config = dict(
    d_model=256,
    n_kv_head=4,
    norm_place='pre',
    norm_eps=1e-05,
    rope_fraction=1.0,
    attn_scale=0.125,
    init_std_up=0.0247,
    init_std_down=0.0,
    beta1=0.95,
    beta2=0.98,
    batch_tokens=131072,
)
Each number is 200 + 30 x the weight over its row's rms, rounded and kept within 0 to 999. Layers, rows and columns count from 0. The size before them is the row's rms in percent of the matrix's.

# layer 10 attention output (transposed), 256x256, rms 0.0629, rows 243-255, columns 0-63
110,269,209,216,162,219,202,176,159,219,208,201,177,217,226,165,173,167,196,242,188,210,190,235,213,197,225,194,198,185,196,212,170,165,193,175,205,172,192,221,208,185,281,213,186,213,112,148,229,208,225,192,216,200,240,214,202,189,201,220,223,226,196,233,192
111,197,260,198,217,198,249,184,182,196,206,184,236,210,250,229,205,231,243,174,215,207,215,185,127,234,147,194,208,227,173,213,234,218,179,217,133,188,189,264,193,207,189,258,216,192,243,306,182,209,192,235,166,176,179,202,227,213,175,206,190,165,157,190,191
118,178,219,197,197,231,212,198,158,212,158,224,213,269,173,174,209,181,230,208,164,209,204,222,215,156,189,230,200,158,171,224,200,220,196,208,175,227,281,299,192,160,263,166,193,182,182,206,181,189,205,159,242,257,218,128,186,279,235,185,179,186,149,202,223
113,204,255,215,208,213,248,177,210,214,198,184,256,190,200,235,198,154,194,213,178,190,205,232,228,172,255,206,164,217,221,178,206,221,166,173,203,234,190,190,185,195,235,267,187,233,290,212,205,211,212,169,213,151,232,234,198,155,249,191,189,183,296,236,183
112,177,158,201,179,199,215,211,183,188,184,190,151,217,200,266,108,237,260,194,188,246,202,205,208,208,180,173,206,227,216,221,213,194,233,209,161,157,174,216,175,207,167,162,236,249,200,142,203,180,222,225,211,205,216,156,189,173,255,216,272,216,205,250,215
116,176,136,181,190,214,125,177,226,178,160,264,229,216,213,168,180,213,222,202,169,147,175,195,147,205,157,186,166,220,189,206,223,227,227,200,158,205,233,294,186,208,238,230,227,182,245,199,232,199,219,170,233,199,164,228,173,202,185,224,208,134,129,150,229
112,199,233,201,191,196,208,217,173,201,183,213,177,176,192,283,225,190,181,232,204,191,212,186,202,215,218,200,239,210,226,218,188,196,213,236,188,182,197,315,222,222,113,203,191,190,244,202,171,199,178,197,220,199,177,224,202,249,233,248,191,212,211,182,225
111,233,218,219,182,199,162,173,189,211,160,216,194,254,224,226,152,184,175,165,168,182,195,182,155,214,219,205,215,184,181,248,193,202,190,184,246,220,221,311,231,215,199,224,192,179,227,193,209,200,196,221,246,141,216,226,165,200,234,170,147,199,166,215,200
118,173,211,165,254,230,186,188,156,199,261,153,176,222,227,181,199,215,230,186,216,185,217,215,211,235,232,190,206,217,232,141,158,154,202,216,207,176,233,214,219,178,215,92,187,187,231,165,192,186,211,202,212,181,197,179,216,200,208,223,246,245,142,147,201
110,230,172,216,199,212,154,220,217,192,182,151,167,239,190,211,171,174,211,214,215,168,200,238,219,212,198,196,215,233,259,204,214,209,221,169,188,217,162,176,239,197,133,186,226,228,214,218,192,193,168,224,106,181,209,197,213,195,181,224,209,197,220,208,170
102,192,153,186,210,187,258,167,197,182,159,269,230,227,157,180,239,162,163,165,224,194,223,195,200,137,172,181,196,161,221,210,204,197,189,199,209,214,240,177,197,227,177,226,189,211,123,215,162,205,121,187,234,238,175,254,165,250,204,196,189,193,232,224,182
112,191,234,235,239,220,163,178,178,225,249,223,261,203,170,184,228,174,173,172,151,189,195,194,204,216,234,192,187,194,228,215,183,193,184,212,254,208,288,224,201,180,246,197,211,174,191,203,225,211,228,197,213,188,207,237,216,175,229,247,239,190,242,205,215
123,203,240,198,207,230,202,232,209,206,217,172,196,231,152,152,190,221,197,188,177,241,200,189,153,191,208,248,226,186,189,193,193,180,200,178,262,220,156,203,129,181,169,107,208,252,213,165,186,180,227,233,176,246,220,162,187,176,157,234,165,228,192,225,202
# layer 10 attention value, 256x256, rms 0.062, rows 244-255, columns 0-63
117,189,260,194,186,195,244,241,192,253,176,250,243,196,232,206,192,158,180,240,235,154,222,208,175,243,206,162,219,247,174,209,203,199,195,194,195,266,219,196,166,204,294,188,223,197,182,228,192,206,191,213,230,174,250,186,244,165,193,213,179,181,174,209,188
125,185,212,252,171,219,220,193,195,178,224,210,219,184,211,187,224,142,218,266,198,170,184,222,205,201,172,180,276,194,192,208,251,224,233,206,237,156,188,230,200,231,166,212,181,245,232,244,226,205,183,198,211,272,188,228,184,224,197,214,213,193,194,185,232
126,238,211,215,239,137,191,184,180,142,214,229,183,151,192,219,241,254,219,183,176,218,140,247,196,210,215,123,206,188,221,175,200,203,158,114,165,175,199,168,211,187,263,200,186,232,227,184,210,240,218,178,202,151,219,161,208,203,281,187,171,176,221,238,147
118,179,231,162,195,227,233,265,188,180,210,179,157,237,226,206,183,180,214,193,218,237,183,172,199,190,227,195,133,160,186,198,241,225,262,236,203,207,200,214,205,214,159,200,230,222,235,157,156,232,160,225,213,216,212,232,165,218,226,166,237,228,204,202,219
124,118,273,180,178,172,177,205,212,168,236,241,215,192,239,205,234,158,206,111,226,149,198,169,204,178,188,207,230,255,200,216,265,231,211,198,219,179,200,225,260,151,207,219,210,221,215,185,215,219,194,207,205,264,176,180,171,232,191,201,209,190,208,160,184
121,212,235,214,192,220,216,207,188,210,182,192,190,193,233,155,187,199,204,203,214,270,189,168,201,166,225,211,155,168,203,228,114,206,204,205,159,225,165,268,204,224,155,212,189,267,213,229,173,200,207,167,244,154,193,159,185,238,197,225,265,167,186,198,180
126,218,262,203,145,207,183,245,154,223,212,207,181,214,205,213,187,201,186,159,208,187,196,226,167,236,187,168,235,202,220,252,188,201,227,227,279,206,195,206,239,228,183,215,186,212,193,171,222,219,173,205,266,191,163,190,207,234,228,225,230,208,181,161,155
123,288,197,148,269,194,181,223,130,152,239,222,184,208,226,156,214,215,235,158,156,168,201,178,233,156,241,201,201,217,215,202,171,224,186,189,206,182,274,193,204,213,171,146,207,191,204,228,175,232,227,183,202,208,186,142,163,249,211,219,268,240,203,169,191
117,206,175,177,204,196,209,174,188,205,121,211,215,210,232,221,192,148,197,182,240,165,208,186,184,177,164,241,191,242,246,225,230,220,164,173,150,220,165,216,186,231,137,201,203,171,268,192,210,176,188,261,168,226,195,212,224,208,223,200,173,205,205,292,244
102,191,204,235,229,155,190,148,177,181,189,163,199,160,209,216,212,152,171,224,198,226,223,184,178,199,179,185,219,173,231,202,175,158,214,182,254,184,191,196,204,159,183,213,190,241,204,201,206,210,149,192,182,175,198,224,239,216,188,206,186,154,115,129,211
115,226,254,234,215,194,187,217,216,223,181,227,225,172,192,226,240,227,176,204,146,193,179,198,204,254,158,167,203,214,204,197,234,195,218,203,217,200,235,202,155,215,190,208,233,165,192,209,214,213,234,204,211,200,207,211,224,162,229,222,204,164,203,222,216
133,208,175,197,200,240,208,220,210,222,192,185,193,214,166,174,248,203,218,226,194,193,220,267,210,164,250,249,198,227,180,238,201,192,200,194,281,181,181,188,149,219,162,209,177,191,223,172,202,205,253,180,175,253,178,255,171,246,213,184,196,164,191,234,237
# layer 10 MLP gate, 704x256, rms 0.0698, rows 0-27, columns 0-63
086,209,220,134,229,184,200,163,259,182,201,183,210,214,208,226,180,198,175,216,202,189,156,206,220,221,184,194,216,240,196,231,244,191,198,216,157,178,216,224,171,142,221,234,162,224,162,172,205,186,170,211,188,240,180,211,282,181,213,151,212,198,198,191,253
129,185,184,204,232,221,197,176,176,195,221,205,207,189,182,231,221,214,217,195,199,173,226,186,211,214,210,164,184,128,166,188,192,206,192,238,252,186,149,184,251,204,216,240,224,176,205,162,208,145,237,229,239,200,142,168,118,231,191,136,190,196,201,219,185
114,225,217,246,223,172,235,203,164,185,252,182,208,161,141,162,156,139,195,208,251,199,238,205,252,216,286,179,201,189,188,184,243,217,250,237,226,214,221,180,169,209,246,199,190,183,197,199,194,172,270,239,149,203,211,218,187,210,184,198,257,218,227,145,181
103,221,174,246,194,150,240,203,160,158,233,242,185,185,217,192,209,213,171,198,230,199,136,191,206,179,218,151,192,172,180,183,210,194,182,189,203,171,229,198,176,233,217,166,202,241,132,184,226,220,187,192,189,174,234,241,192,210,219,212,168,203,217,208,211
103,186,162,200,202,198,151,190,209,208,202,175,214,166,184,194,144,156,229,200,215,258,171,192,213,158,242,226,227,205,219,190,213,180,205,150,191,114,186,198,241,170,161,181,168,178,205,187,164,214,166,232,194,201,173,236,201,148,156,165,211,215,232,224,175
077,154,207,221,200,155,170,217,184,190,225,240,226,217,235,219,200,147,216,235,230,155,180,194,200,196,188,173,272,236,204,183,236,173,196,192,264,169,184,208,151,187,162,250,189,219,205,207,240,221,200,212,179,201,180,254,196,191,195,189,164,235,243,230,215
123,201,191,240,204,207,217,206,203,179,215,145,193,199,202,206,217,203,239,170,182,230,179,155,221,231,193,191,259,213,186,195,156,210,186,170,205,208,233,148,178,182,161,196,254,218,200,185,206,218,182,161,160,190,211,191,206,192,152,196,244,229,212,264,198
077,214,287,163,236,188,211,179,206,197,219,170,174,204,169,183,244,183,213,173,209,263,174,178,175,204,206,208,211,229,163,174,193,224,195,158,203,163,234,200,163,173,201,196,156,255,188,161,222,188,183,184,228,269,214,178,148,236,187,176,222,197,186,269,242
111,226,212,196,169,227,186,140,192,129,235,192,267,179,163,210,206,164,240,188,173,171,207,174,237,178,218,178,219,177,160,182,214,249,240,214,214,200,183,193,200,162,205,228,209,223,230,122,256,219,228,221,185,181,174,232,242,208,215,226,193,174,223,237,233
113,185,205,174,208,191,224,185,271,230,146,240,191,216,214,163,207,182,180,195,154,219,195,192,189,225,201,196,176,212,151,173,174,196,217,145,154,161,225,261,190,185,178,198,247,209,227,169,270,173,227,216,227,190,180,232,161,173,206,167,217,177,230,242,219
094,195,239,212,260,183,178,186,202,217,212,254,171,227,188,217,221,135,186,167,233,184,175,170,224,184,197,176,215,218,214,187,179,207,181,197,242,236,186,197,180,196,222,181,188,210,182,182,173,253,192,155,179,188,211,218,175,180,220,220,219,198,241,216,191
098,186,194,138,230,192,155,239,160,154,186,257,266,154,179,184,213,163,223,134,195,175,193,151,185,213,234,244,201,231,179,193,229,173,216,238,207,188,190,189,228,170,221,245,193,187,164,215,218,224,182,182,222,208,189,187,250,168,200,207,218,214,155,214,161
115,210,156,177,208,262,168,162,218,174,221,197,177,223,189,189,203,186,212,211,252,104,206,229,202,188,232,220,199,181,162,155,190,241,225,191,215,215,191,147,202,131,210,198,159,163,206,198,203,166,179,162,196,247,247,152,193,204,215,134,217,258,227,185,175
104,246,171,184,186,183,191,250,184,214,228,246,217,205,226,137,195,199,198,175,196,206,208,184,219,188,210,232,211,217,250,159,222,266,248,204,192,174,189,181,204,163,210,210,202,208,201,211,207,231,216,187,191,261,177,256,212,203,199,206,170,216,237,214,224
114,199,207,143,210,242,278,153,199,188,190,215,185,213,168,229,191,250,151,141,126,278,207,207,245,158,206,216,257,161,225,144,205,215,238,242,196,169,254,157,145,190,189,188,182,208,165,181,208,195,243,183,215,228,173,215,184,195,204,148,209,192,238,149,182
076,216,245,204,236,175,165,201,143,229,223,172,174,248,210,221,198,170,208,218,210,195,190,181,193,214,254,199,187,233,181,208,159,201,202,196,230,188,152,244,184,249,175,210,236,275,231,179,145,246,190,186,176,193,189,207,250,244,174,211,237,192,249,245,194
076,197,219,205,178,180,175,204,198,208,194,199,213,146,191,179,186,150,192,232,141,179,203,179,172,253,160,198,250,225,174,213,217,168,213,193,191,227,185,214,233,245,208,217,147,215,229,197,223,234,160,213,272,217,187,242,174,149,217,216,137,222,227,210,246
119,205,159,177,205,215,234,171,256,200,183,188,177,166,169,174,164,169,227,190,190,155,187,223,211,198,201,162,200,181,214,179,169,213,226,238,238,198,156,185,214,151,226,261,207,195,217,230,224,221,218,156,268,175,158,204,182,212,221,181,250,255,256,165,235
088,208,227,195,170,189,229,160,214,173,188,187,164,174,178,200,142,181,213,209,219,186,159,217,210,156,178,216,175,133,137,195,179,183,180,202,214,225,176,218,222,182,153,177,185,184,214,148,162,180,203,229,198,211,182,186,187,211,174,199,165,193,151,223,247
090,191,236,196,287,246,198,202,212,219,196,204,190,192,185,203,151,207,153,175,196,197,200,191,203,243,282,177,185,225,178,197,146,204,222,174,235,164,196,209,195,185,278,253,190,204,194,140,250,158,220,208,210,196,194,183,171,191,194,224,152,180,174,211,198
101,180,202,175,214,186,218,207,234,207,206,229,188,222,181,157,218,190,187,180,223,205,166,174,252,181,250,174,195,190,207,229,196,202,178,197,226,149,180,269,238,189,169,228,191,229,223,160,227,216,206,178,194,234,251,161,169,162,169,187,194,156,172,166,198
105,217,191,190,172,220,209,192,213,180,229,177,186,171,233,167,229,180,233,188,182,164,223,192,222,226,245,194,207,170,209,192,254,229,243,197,217,200,206,200,217,157,185,198,170,221,168,228,219,258,155,205,206,280,150,180,228,200,174,176,264,208,211,201,199
097,225,176,251,219,237,232,179,236,188,209,235,191,195,158,182,186,188,228,224,144,214,208,197,210,246,193,231,211,187,158,212,235,182,217,197,262,145,187,181,171,233,217,212,233,231,207,150,198,194,212,157,210,170,128,190,168,233,174,222,155,236,181,217,227
094,169,159,175,225,208,182,186,173,218,148,165,193,233,182,224,225,190,214,202,193,227,232,214,209,171,230,148,246,214,191,183,209,276,237,167,180,184,185,191,246,225,179,177,218,164,206,167,209,173,243,132,213,186,178,175,194,189,212,212,227,222,200,164,221
139,221,161,234,177,166,186,199,223,166,212,210,237,214,198,188,196,204,263,177,166,233,178,134,229,222,156,198,243,172,159,182,199,235,219,181,211,205,196,181,154,235,198,181,178,194,198,194,177,226,221,158,253,226,148,189,211,162,184,218,140,216,235,272,202
111,172,225,210,161,221,155,223,173,219,247,188,204,138,227,177,175,191,191,229,182,182,189,143,202,187,170,182,178,167,190,191,170,221,206,171,209,179,189,193,205,175,208,232,211,211,188,231,241,212,173,269,210,261,191,157,211,201,207,148,152,201,210,165,222
078,222,249,215,263,234,207,220,199,203,201,142,148,167,201,171,181,152,191,232,205,191,204,239,243,220,210,243,190,205,201,191,151,202,164,178,218,190,180,147,194,174,266,235,193,219,129,177,226,192,205,214,190,221,209,219,196,218,162,208,177,240,222,243,201
069,201,173,185,209,202,190,221,211,196,251,252,160,187,189,132,231,194,146,180,217,197,171,223,185,212,220,190,193,197,245,228,202,172,205,195,221,188,158,142,191,218,165,236,190,231,223,201,189,195,176,217,178,182,229,229,173,152,169,195,171,226,224,204,162
# layer 10 MLP up, 704x256, rms 0.0678, rows 0-27, columns 0-63
094,206,185,200,198,175,214,127,154,127,158,162,199,218,200,247,220,204,219,230,163,196,197,230,198,237,219,167,183,229,199,198,204,276,167,216,207,224,217,216,186,206,249,232,246,265,188,183,213,210,187,217,193,228,226,201,164,218,154,193,269,217,230,215,237
119,244,199,213,187,214,133,198,204,203,174,168,235,217,141,196,221,218,134,222,181,185,217,152,207,125,196,151,209,198,209,184,147,167,202,251,177,209,220,169,183,257,192,204,195,224,202,229,173,254,213,148,234,206,242,205,216,191,173,160,169,239,210,207,237
107,196,203,175,200,176,216,187,184,191,282,156,168,195,176,174,176,174,226,216,207,194,209,202,214,241,210,154,202,199,225,184,239,170,235,229,139,219,241,242,178,173,236,197,184,185,207,206,197,251,231,206,172,233,181,232,216,267,220,209,238,215,153,175,204
102,188,238,168,178,284,202,215,201,234,195,248,185,259,232,224,219,210,175,225,226,213,255,240,189,202,130,189,198,249,224,170,228,228,204,199,201,242,138,170,193,179,173,171,181,182,177,243,212,202,173,230,202,164,245,197,171,189,202,158,245,167,225,204,284
102,250,217,193,218,239,199,207,225,156,199,156,160,145,178,193,163,185,236,222,230,207,245,216,210,210,224,206,219,180,171,195,212,221,208,242,210,165,259,180,184,191,179,240,212,185,204,209,154,172,194,215,190,220,191,208,174,228,155,208,212,158,173,232,155
086,137,202,250,209,210,224,228,212,227,236,204,243,162,210,271,219,171,198,219,246,202,216,251,157,225,166,205,283,221,223,218,214,188,167,200,231,219,162,229,184,201,215,188,169,199,217,238,222,172,168,255,138,222,237,222,184,205,206,216,161,205,197,235,195
106,219,165,138,178,191,247,213,224,243,161,233,229,241,167,188,181,203,169,172,147,244,151,190,195,210,193,240,195,180,218,184,217,193,198,185,272,213,270,222,217,227,183,233,212,231,203,201,169,173,225,200,187,218,201,169,196,150,211,200,186,200,153,248,160
078,175,261,172,245,225,200,195,198,196,229,203,143,273,245,206,194,235,187,149,183,243,201,158,178,238,211,218,187,182,161,176,189,184,163,232,240,217,242,189,180,179,198,170,224,189,240,214,218,196,189,198,200,227,177,196,202,234,197,219,235,198,202,250,251
116,205,223,173,248,219,219,180,174,192,247,172,191,208,146,210,221,250,156,266,212,179,206,133,180,190,201,182,213,174,265,190,212,181,192,183,155,182,215,156,183,225,215,186,192,204,208,194,197,196,199,194,204,215,201,193,142,214,185,182,186,171,173,230,173
103,219,152,199,180,195,164,236,226,203,186,179,202,202,168,156,203,208,142,245,171,266,176,241,177,222,174,196,116,227,175,194,189,204,191,123,221,170,162,186,156,244,233,243,225,238,269,130,210,191,180,211,175,156,200,170,176,181,213,187,229,231,177,187,231
114,163,197,189,210,171,217,185,235,177,213,181,166,242,198,181,153,209,194,189,235,193,182,176,209,169,167,186,202,191,166,172,259,208,236,154,189,177,190,174,182,196,196,193,200,199,194,171,245,243,253,190,209,193,159,182,157,189,106,209,200,215,196,224,199
098,221,182,259,154,133,189,177,173,158,200,154,149,194,187,197,219,222,261,274,217,188,190,163,157,262,248,211,230,199,207,203,191,192,188,175,181,206,238,190,203,195,246,135,205,221,221,202,201,232,208,276,228,196,180,224,213,222,181,217,129,146,223,178,219
098,231,246,185,174,206,143,208,167,165,242,230,214,280,318,245,213,199,185,181,202,169,189,230,175,239,235,230,218,208,232,205,219,188,176,211,132,221,187,249,193,189,166,231,246,181,214,224,213,227,179,202,202,215,190,199,174,223,223,201,180,228,245,235,203
106,222,224,197,165,238,232,233,205,244,210,159,212,215,134,206,203,201,204,178,197,200,206,200,172,214,188,188,168,192,201,222,207,163,185,271,242,220,251,202,228,187,263,193,169,185,203,208,189,194,191,193,211,191,186,160,153,184,163,198,216,262,196,223,199
103,195,194,183,248,239,196,213,155,186,218,220,223,238,168,217,166,232,194,154,189,214,235,242,171,214,204,251,211,188,228,204,215,226,234,195,164,168,215,254,254,191,183,194,212,275,197,215,268,230,248,178,190,229,207,247,159,230,218,180,222,193,204,211,203
077,188,209,205,239,179,158,184,157,213,202,171,220,199,152,204,208,188,146,271,246,207,204,226,159,244,230,218,189,221,225,160,194,210,238,156,221,214,178,253,188,204,197,208,192,225,250,219,182,149,153,206,191,193,218,226,240,211,249,220,262,170,161,193,182
097,166,204,228,180,167,174,182,191,210,239,220,178,185,211,163,155,185,201,160,188,196,180,227,171,242,178,157,234,221,227,180,207,213,204,223,200,212,157,194,201,225,202,233,150,228,163,203,233,229,173,266,212,219,176,201,196,169,167,189,230,236,220,212,197
105,117,194,225,227,185,177,175,196,184,182,186,174,175,218,234,213,213,149,194,197,255,178,176,193,163,197,201,211,221,184,233,242,204,179,184,207,199,208,197,247,199,212,185,132,195,170,219,182,190,192,215,215,227,217,198,192,198,191,157,185,165,264,184,191
096,199,166,200,195,147,204,181,186,161,245,246,190,185,255,198,206,152,172,222,293,145,160,183,201,187,192,200,176,152,210,207,195,208,157,253,187,278,184,237,199,236,187,198,165,236,204,183,161,190,195,208,154,191,167,293,219,164,155,203,170,167,216,201,282
092,158,221,202,258,204,173,197,195,211,172,236,178,256,190,265,160,194,224,188,193,185,206,182,231,213,170,189,216,196,133,179,237,191,175,214,172,198,206,228,179,178,143,200,155,228,209,220,198,174,232,161,228,212,157,212,199,185,223,204,221,245,254,154,240
099,178,181,201,188,201,176,155,229,216,201,199,209,186,225,194,220,263,213,190,204,210,170,235,173,213,213,197,179,129,189,218,189,240,192,202,198,195,133,209,121,194,184,209,184,159,177,214,204,146,227,188,232,203,171,187,174,221,185,216,170,238,166,200,229
109,218,205,210,171,179,254,176,160,216,186,131,183,180,263,185,227,234,150,245,179,197,198,183,203,214,156,208,224,193,189,219,229,194,167,242,213,210,212,157,209,201,182,165,163,242,167,180,216,185,178,205,230,181,224,205,209,233,148,185,197,246,223,171,158
098,195,230,125,236,133,181,175,210,171,221,184,185,239,237,195,192,165,177,174,248,173,192,138,226,199,145,205,177,251,188,200,191,218,228,171,169,191,166,219,217,174,164,199,187,159,199,212,227,169,87,190,227,232,185,234,222,205,189,121,236,185,235,196,181
095,231,202,187,215,212,197,179,175,239,209,225,248,173,262,171,191,168,180,205,188,205,210,159,171,239,158,221,178,231,163,173,283,195,210,195,122,219,187,220,188,260,273,239,210,214,200,189,246,193,231,174,200,179,209,204,198,138,159,221,206,174,242,203,203
121,191,185,191,199,213,186,212,237,192,208,220,208,206,184,204,218,180,192,209,210,172,168,203,204,200,227,149,181,213,223,198,185,197,242,164,165,154,200,201,191,166,222,263,197,232,136,218,141,191,149,173,235,238,203,221,261,194,212,203,198,186,206,220,194
097,166,232,225,180,205,175,171,143,213,225,209,239,187,193,192,207,229,199,178,226,169,179,220,199,187,285,235,206,190,214,208,101,217,214,193,228,210,172,235,158,211,175,143,200,221,182,217,135,208,198,208,176,216,190,173,188,241,205,187,256,230,214,210,171
089,219,267,207,166,218,224,250,198,189,229,179,198,207,209,207,263,228,192,271,187,198,213,219,206,218,219,225,225,194,259,191,180,179,202,208,205,218,218,144,197,217,249,170,207,186,173,228,196,167,216,210,201,232,265,204,233,195,210,197,208,183,204,162,186
081,162,204,190,196,187,250,197,182,198,158,178,219,239,178,268,193,210,226,239,192,252,214,180,194,199,146,174,190,205,160,244,204,189,186,229,148,226,249,267,230,211,231,153,213,168,206,200,195,167,198,197,225,219,215,171,206,229,248,174,247,148,145,199,212
# layer 10 MLP down (transposed), 704x256, rms 0.0641, rows 0-27, columns 0-63
094,208,183,226,182,197,182,215,234,216,175,248,173,205,116,177,162,225,223,184,208,227,218,181,230,149,165,194,227,223,190,196,153,187,210,187,176,222,210,159,219,234,214,153,174,250,220,236,200,188,187,177,228,185,151,212,217,202,198,199,197,182,176,161,214
111,174,264,211,203,207,204,204,208,161,226,205,245,138,240,186,207,188,175,208,212,166,189,150,219,232,208,152,198,200,169,207,182,191,184,230,186,220,165,161,205,212,172,182,158,209,219,188,159,235,217,151,212,206,224,202,245,165,188,170,193,203,191,219,209
106,205,193,229,192,189,196,205,245,221,211,188,203,216,213,189,233,218,217,205,141,190,263,215,207,203,252,237,165,186,260,233,218,202,224,300,225,203,224,194,209,218,244,181,184,229,230,199,164,219,224,186,174,176,201,207,214,247,197,216,192,212,168,224,231
101,274,192,175,165,183,186,178,199,132,215,199,137,207,201,205,173,167,249,232,188,207,212,219,210,217,193,233,211,207,185,182,216,225,217,202,191,206,147,232,212,182,185,199,202,186,183,194,179,228,215,200,224,226,146,247,195,277,179,221,172,158,191,203,210
107,173,198,176,193,180,201,218,270,216,202,202,195,234,144,238,173,231,194,219,173,267,203,208,193,168,214,177,195,210,145,186,211,226,146,215,199,204,150,174,202,211,231,136,186,211,202,168,237,194,232,148,199,201,220,211,222,207,185,220,154,195,256,225,155
097,171,126,197,187,198,203,182,186,153,171,153,219,182,198,224,223,214,182,178,174,217,234,236,124,213,193,191,226,138,209,234,196,210,197,204,189,221,223,178,246,246,219,150,197,206,237,276,198,200,183,188,156,183,191,167,229,243,154,184,207,202,169,163,179
104,218,164,210,177,163,165,214,215,211,225,162,202,176,159,232,209,186,193,214,174,247,208,246,162,180,204,155,121,162,230,150,242,179,173,198,206,187,182,214,230,237,220,224,235,171,162,173,194,231,172,264,204,181,214,164,214,234,228,183,151,204,159,203,225
091,197,153,239,167,205,184,167,173,166,205,194,189,227,193,183,186,194,166,178,217,237,184,183,213,210,216,190,209,182,239,215,218,188,160,221,178,215,195,168,244,177,192,167,164,143,196,234,195,204,190,184,230,170,206,196,192,208,200,174,180,220,206,188,226
109,167,215,215,255,182,183,199,198,164,155,176,175,180,214,152,192,216,153,203,178,191,183,187,223,206,214,235,169,166,232,117,238,225,184,205,195,194,200,221,222,233,202,207,217,203,234,239,191,219,163,253,206,251,176,165,215,151,228,201,197,221,252,199,166
105,160,211,192,220,152,230,179,257,198,214,175,188,209,139,177,207,246,180,190,227,191,145,228,192,209,232,222,204,237,193,198,225,187,214,181,207,135,196,155,181,201,219,203,190,199,226,215,202,162,215,244,224,188,196,190,243,218,199,173,213,157,156,161,247
072,196,186,206,231,175,215,215,162,192,192,214,222,163,188,218,213,181,198,183,207,202,197,191,201,171,203,210,199,187,177,189,190,214,196,191,212,180,171,209,187,204,238,207,227,181,179,158,191,235,192,182,201,198,219,177,231,239,178,217,211,177,201,208,202
103,212,194,188,216,240,179,262,171,238,213,228,234,244,264,170,185,213,201,199,206,176,225,155,233,207,202,158,193,201,202,189,168,225,155,242,212,172,166,201,204,174,214,182,203,212,229,224,189,162,209,205,214,253,99,218,175,235,222,170,186,243,226,171,241
104,205,209,194,205,143,211,213,220,171,179,168,194,249,173,178,230,189,228,175,172,175,218,181,169,221,218,187,184,204,178,157,155,168,190,223,164,214,231,198,173,173,254,197,247,207,200,206,174,282,247,171,193,163,222,209,203,212,185,200,203,156,187,186,150
109,137,179,242,231,184,214,229,189,244,190,203,174,196,221,174,184,175,168,175,185,168,222,173,232,172,234,191,237,156,220,205,172,163,189,183,202,202,216,197,133,182,158,240,176,225,164,233,199,174,163,162,255,185,212,191,223,141,223,189,175,232,192,179,192
109,205,224,194,264,193,244,250,199,160,178,217,118,181,166,190,223,261,193,126,156,188,217,217,156,198,216,195,261,196,156,179,114,215,173,194,140,180,177,220,227,188,201,172,182,204,184,204,188,261,183,216,235,198,158,191,197,226,197,215,204,190,241,222,156
082,267,184,173,182,174,160,219,197,226,209,241,225,200,198,170,223,219,212,188,198,226,183,218,230,218,201,182,188,200,228,168,176,229,204,208,165,197,178,161,213,165,195,194,173,150,143,206,160,224,237,230,188,240,195,201,180,191,214,184,165,184,200,194,126
095,139,152,208,206,205,170,187,212,197,193,217,241,124,175,169,221,182,214,200,204,203,198,222,193,186,209,159,211,225,238,213,201,227,218,190,177,170,171,160,197,159,257,154,167,203,253,252,191,209,220,176,181,233,194,192,197,220,184,197,208,210,158,187,196
106,191,192,213,227,166,178,223,168,197,183,149,180,230,178,159,255,198,221,212,150,195,240,175,219,184,164,224,178,195,230,206,275,182,222,134,205,223,217,190,186,197,206,211,238,230,222,190,218,209,218,167,174,190,202,249,198,200,233,218,176,175,236,209,177
093,186,182,224,169,241,203,195,192,198,200,181,217,188,207,210,196,246,202,203,203,202,173,261,193,179,260,183,192,173,189,213,200,232,246,243,221,182,206,215,244,209,229,197,148,258,187,161,144,140,141,219,193,212,221,231,185,254,167,202,179,170,174,181,196
094,156,219,168,204,137,195,213,140,239,168,204,172,220,160,211,158,222,134,202,189,160,214,228,199,175,178,219,191,176,203,157,195,181,212,149,165,229,169,202,274,194,202,189,218,243,176,219,236,202,211,191,200,171,212,240,151,192,165,179,155,188,208,181,239
106,230,189,184,192,219,197,209,101,202,171,156,190,258,192,215,208,203,164,179,227,202,175,210,189,243,205,208,220,263,241,231,201,231,217,185,201,205,207,216,209,174,206,209,185,195,174,227,189,196,192,196,189,202,208,171,198,159,174,250,230,208,197,178,231
105,194,188,188,228,212,173,196,185,224,186,181,215,201,204,210,200,170,213,229,170,155,253,185,238,265,183,216,217,185,161,183,243,169,117,216,140,267,166,190,219,177,202,203,170,196,143,248,230,167,171,204,188,204,198,159,172,159,181,208,218,214,147,153,191
108,221,166,212,198,206,233,197,264,145,256,202,220,192,213,170,172,172,225,253,171,204,174,156,191,257,154,209,197,191,189,201,190,223,227,166,246,221,193,258,167,235,186,210,237,191,227,203,213,160,178,183,196,187,145,229,148,226,163,186,200,191,203,234,193
101,196,232,211,206,149,188,232,192,186,186,203,134,238,189,208,226,202,197,211,180,172,191,171,233,246,141,185,191,200,204,209,228,226,227,220,224,169,236,204,190,224,221,192,173,157,194,226,166,129,168,233,149,184,156,207,210,222,153,123,207,195,184,214,200
127,220,194,221,216,180,169,221,232,145,186,252,193,227,215,154,165,154,174,232,147,165,315,171,174,239,231,204,184,177,193,185,224,227,201,197,196,181,202,216,184,181,198,225,222,163,230,224,225,191,173,262,153,222,181,190,207,195,223,211,237,159,201,211,241
094,203,237,206,242,219,195,218,250,258,168,170,168,191,188,190,188,196,199,208,161,220,190,226,164,177,133,179,247,144,229,202,253,186,229,201,184,201,243,145,232,200,238,202,267,227,191,204,215,204,210,121,166,111,203,198,205,211,190,194,165,170,170,195,208
079,233,178,205,168,214,200,185,177,234,183,214,195,188,174,201,183,217,176,198,149,239,187,182,166,212,184,229,194,198,224,237,222,161,219,193,166,174,202,238,199,217,164,138,192,182,229,209,211,225,217,215,209,197,234,190,179,206,212,223,189,221,176,212,177
072,134,207,205,238,210,193,201,199,177,188,190,210,193,164,184,234,197,201,181,232,192,231,227,190,197,242,180,198,187,173,219,200,263,222,237,209,158,190,222,212,176,218,234,227,281,181,145,168,243,198,205,193,228,206,166,205,168,182,216,225,170,174,180,205